Part of a small language model's weights: 2 heads of 32, MLP 192 SwiGLU.
Each number is 128 + 24 x the weight over its row's rms, rounded and kept within 0 to 255. Layers, rows and columns count from 0. Numbers have three digits each. The size before them is the row's rms in percent of the matrix's.

# layer 5 attention key, 64x64, rms 0.173, rows 0-42, columns 0-63
085:144149143146141134124086100136135099182147156100166146143126121129124122155126088127102119137152099123131152133135083116139125179145141134151119148115072137134098111119141181081113108133113078
099:148133169113129143116104127137109106181172175106142164158132143099111120150104094132156131100124095144131167150105092121118099168120107129128110165119088163135132107089152141091116122115120113
092:119131085132118104108149119105148113119107115131086091140135095150154154092122141108124126141132170130123064106144184101140140107152140139133164104103133102138131152141100093170119115152157167
054:132100201094133124103123150117115108109158124141102179109125166133174143121115111103157143147150119142106171145111099100131120154133126123122130151160130143133133096125132118124137062088153106
068:081185126175123156127127105140126148147141108096154085123157141132115165132151134119114077158098102155115096108127123155162151115149115130110107115123084092129081148130139144148104115122148134
034:095105076134080191158141090120112126109101101136174092141150141173070140127130117110119150137133136125128103138132144146160128104109142145134099090118119101138127122113126155151117150094130118
086:085143088118152102123100125115134131118135058184152093084108110143152139108143126176119139145131104113113125122153123124115119146153081135144129138104138105134168101142156108141129154163145160
088:163090159126131102137167135151145131122136085120149117112099141113122161137141123137169145080139082156083121148106129171134109165136132147091106116138105128148141108107132171115108131089162159
080:125118105114076129142136139132107148191152128118161119117155157140141128071103130137121116128125102180089084133099144144141115155130141120144115116137084127144096135135140115147144166069146101
084:123137125108139109105150094171145112124118118149141125139159154127137117128167121145135127162099136131100153103103148130087189113179138127162147139088112134124084117164088134130108146125187106
090:061095129124127149107133126143139111169141079169128090079116118149101122119142129121111105134131172128116111096165130135107156108152122162109139152162173138118130132105123111144167121148116089
089:123117102129128179131174137108168114099130134126138125109144136143109113125099149106090144171164125152129133063104128128133136120121109131155126136063161095113107119087084154152129118138146151
086:119106078108086137149125133145131133118137104122127141117118146138127120154106154186131097097148108111176142140160154142105131157166103118131172134140126120109159108109126154101143169104062113
077:073158118150123127117139152148124088127123182088099157148156133134121120108121122140154141116099098145113122108155087130108122175116074158154125134116167144112150133119122110092173133139102104
087:152119183127156118119094111107115114100115115175124131148143128104135134143146138135143172118083152144133129187156140152124155159116104115096132136071101109125098123138133083122126100154122172
096:123148156083152115132134116133078155128107088200126070107093120101153130137149090123139165157102134114128110144107120125151140135162123136163148114096127113142133126132136145134099135177110143
111:155133139127102157165133124116112150131095144077153154164167143130131143169128092122145165088103107162121142148117104117182129155105130134115099117095075137137100138140140132123078149116129123
115:137120146112094156138119104132109107145116161133128137165180126124125120196096101155137155094119141140118163164122096121137171157108110131102097120102076163149130123143175116119114151119120129
078:125156085173140086117135121119152107095135092158131112104105120134114156085154166128119126159119144129134065089155141139109140114170139129138145124134149094108120143108091104179155124143124129
116:130129117155119116130125115113158103112087139148098111092116114147170092124101159115141126146117140099105097103167166140144162102141138165117184094137162113121157163123086089138150110118147118
093:158122123142145124154096124148071130115123123113169189161122127132122137144136107134169138125162088115116165141098112091133117162131113158145099130131115131111162127129166181133155125088131090
326:160124150101100169144116119131109130152127159113140149163172136098134118162109097137149148091126108140115186166122082115131142171098108111119105134101103178149121113138167134105105145117134126
103:135158087121100111074126135136092124118101145164139105120102146161148092110112138122118159163145150118111117117124172120134119140131180138170143124144120123121161114101109173168139086161157117
085:173171166124130125099112126118132144134136133128094125141110093146197117134141106148133162178103158119128116112122153115157128136149111163092098155115149156127110109107112108100134157131113070
087:097124158099120078146118098160105118120137173159126111133096125142100175082091156109141116134109150167146098100118109123067138123121132158110153143113112132114131120116150092138137163149116151
088:129138176156121126127108106161137126161117183099124158151114120122138122146092098166087145109119143138153095100120139127170131162132114143136066136106084157143103106133139097134100157137113116
097:136137149132133173154123124126164097114129122109113145121149117094160113127089153135133075165123110156139129114144106141149174131085152158113116143131145127069090149122092131086165155112128101
085:112139109127126132095122143137113183135128144172128100107109067098108108132099159089120067136110160147104132103128144112111143167125144110175119130157156126125125100144128119107130139178151151
092:113100160146146089110107140153137116156117098159105109082074115113118140135123142178106109173128137092149121133166142125157159112081112131144152128111138142125123120147134136146150087116075103
093:116109080148140129160121096155097127068119116159127091140110146116155101084156114149126150158116114101134132151192141130154133137136138131148114135091125135125094156118102145118144101087115168
082:128147123095162066112113113154127104116107103127125111114151136094176158084101167156130135175183100120130145120155126093109083108153150142151143118148111121133139119111115143156145134115145115
082:167131068153159130135148136132127183112117089177157129156145105154135142111118156115103161104112109129115152090104114112095150132110118146135087125128130134130105130141091176129163106128100107
119:133169094117110102102164112102096122118113128102157124141105158162123090167140137119189135138150104128185097144150141078154141138131129161155124153147124113104142132093147139137102126096137126
082:147131180131108163156113120160091131132115160131112112119148081098157105160092119100138133116125118126119172144132107090156168168105117106105145164119135178137152107137148105117103158141147137
064:089132098153123091134132139149172118116133113138151090137102135120115160092171179139108099133145144136112117109125158171085077114120137151139128106162113112115141138122096173138145118113091095
119:077105110157135102125106146113162131097130118151107097125125113131133159079152157147106112129125160122089104079142148132131106099163140133125169095131148107123118159140092157180159110139109121
056:133160096104116118090151122108121095085086146104138134134111152168125082142118106106145183157132130113154128138153161095143141155157101157135110142164101136090129149083151148122127118148130112
159:103121090160135100105121134108159109104137106129143092127093153157118143082153164116114113161148145113119087087139172143135088101156132144142148118152131086104129145115098156152154093139116100
094:159108147095131136162093109134142140162152135131111153131178088086142149145111119130143158118119117156078180153099092149145161140097111087121132138106101163153146141134146149106119141121147108
092:117131134131153164094114111131111136164155109113139152127117140151161140121160096088125107119102158098160098145148131115119169149070128166117133127118132097131054122098133151150107113162126146
089:177127157134150153152082105119153129170149098130108220149133091136128136110131123116125110110153125105110153151134129164112153148122147132114136133122105108153130122082114119091102132111153101
097:107106122128166089131120167133113122106106147150131133092099153114144125144166113151115125105097116122138135081102121130046137129164176126094142097160140113148160131160106135123138148136120100
084:109172159176145098083106160128128124136122071143112122088136142115153145135148117136095067153136133125136106111161137154116142085118140124138144129103152125108119139128142093130104137149170172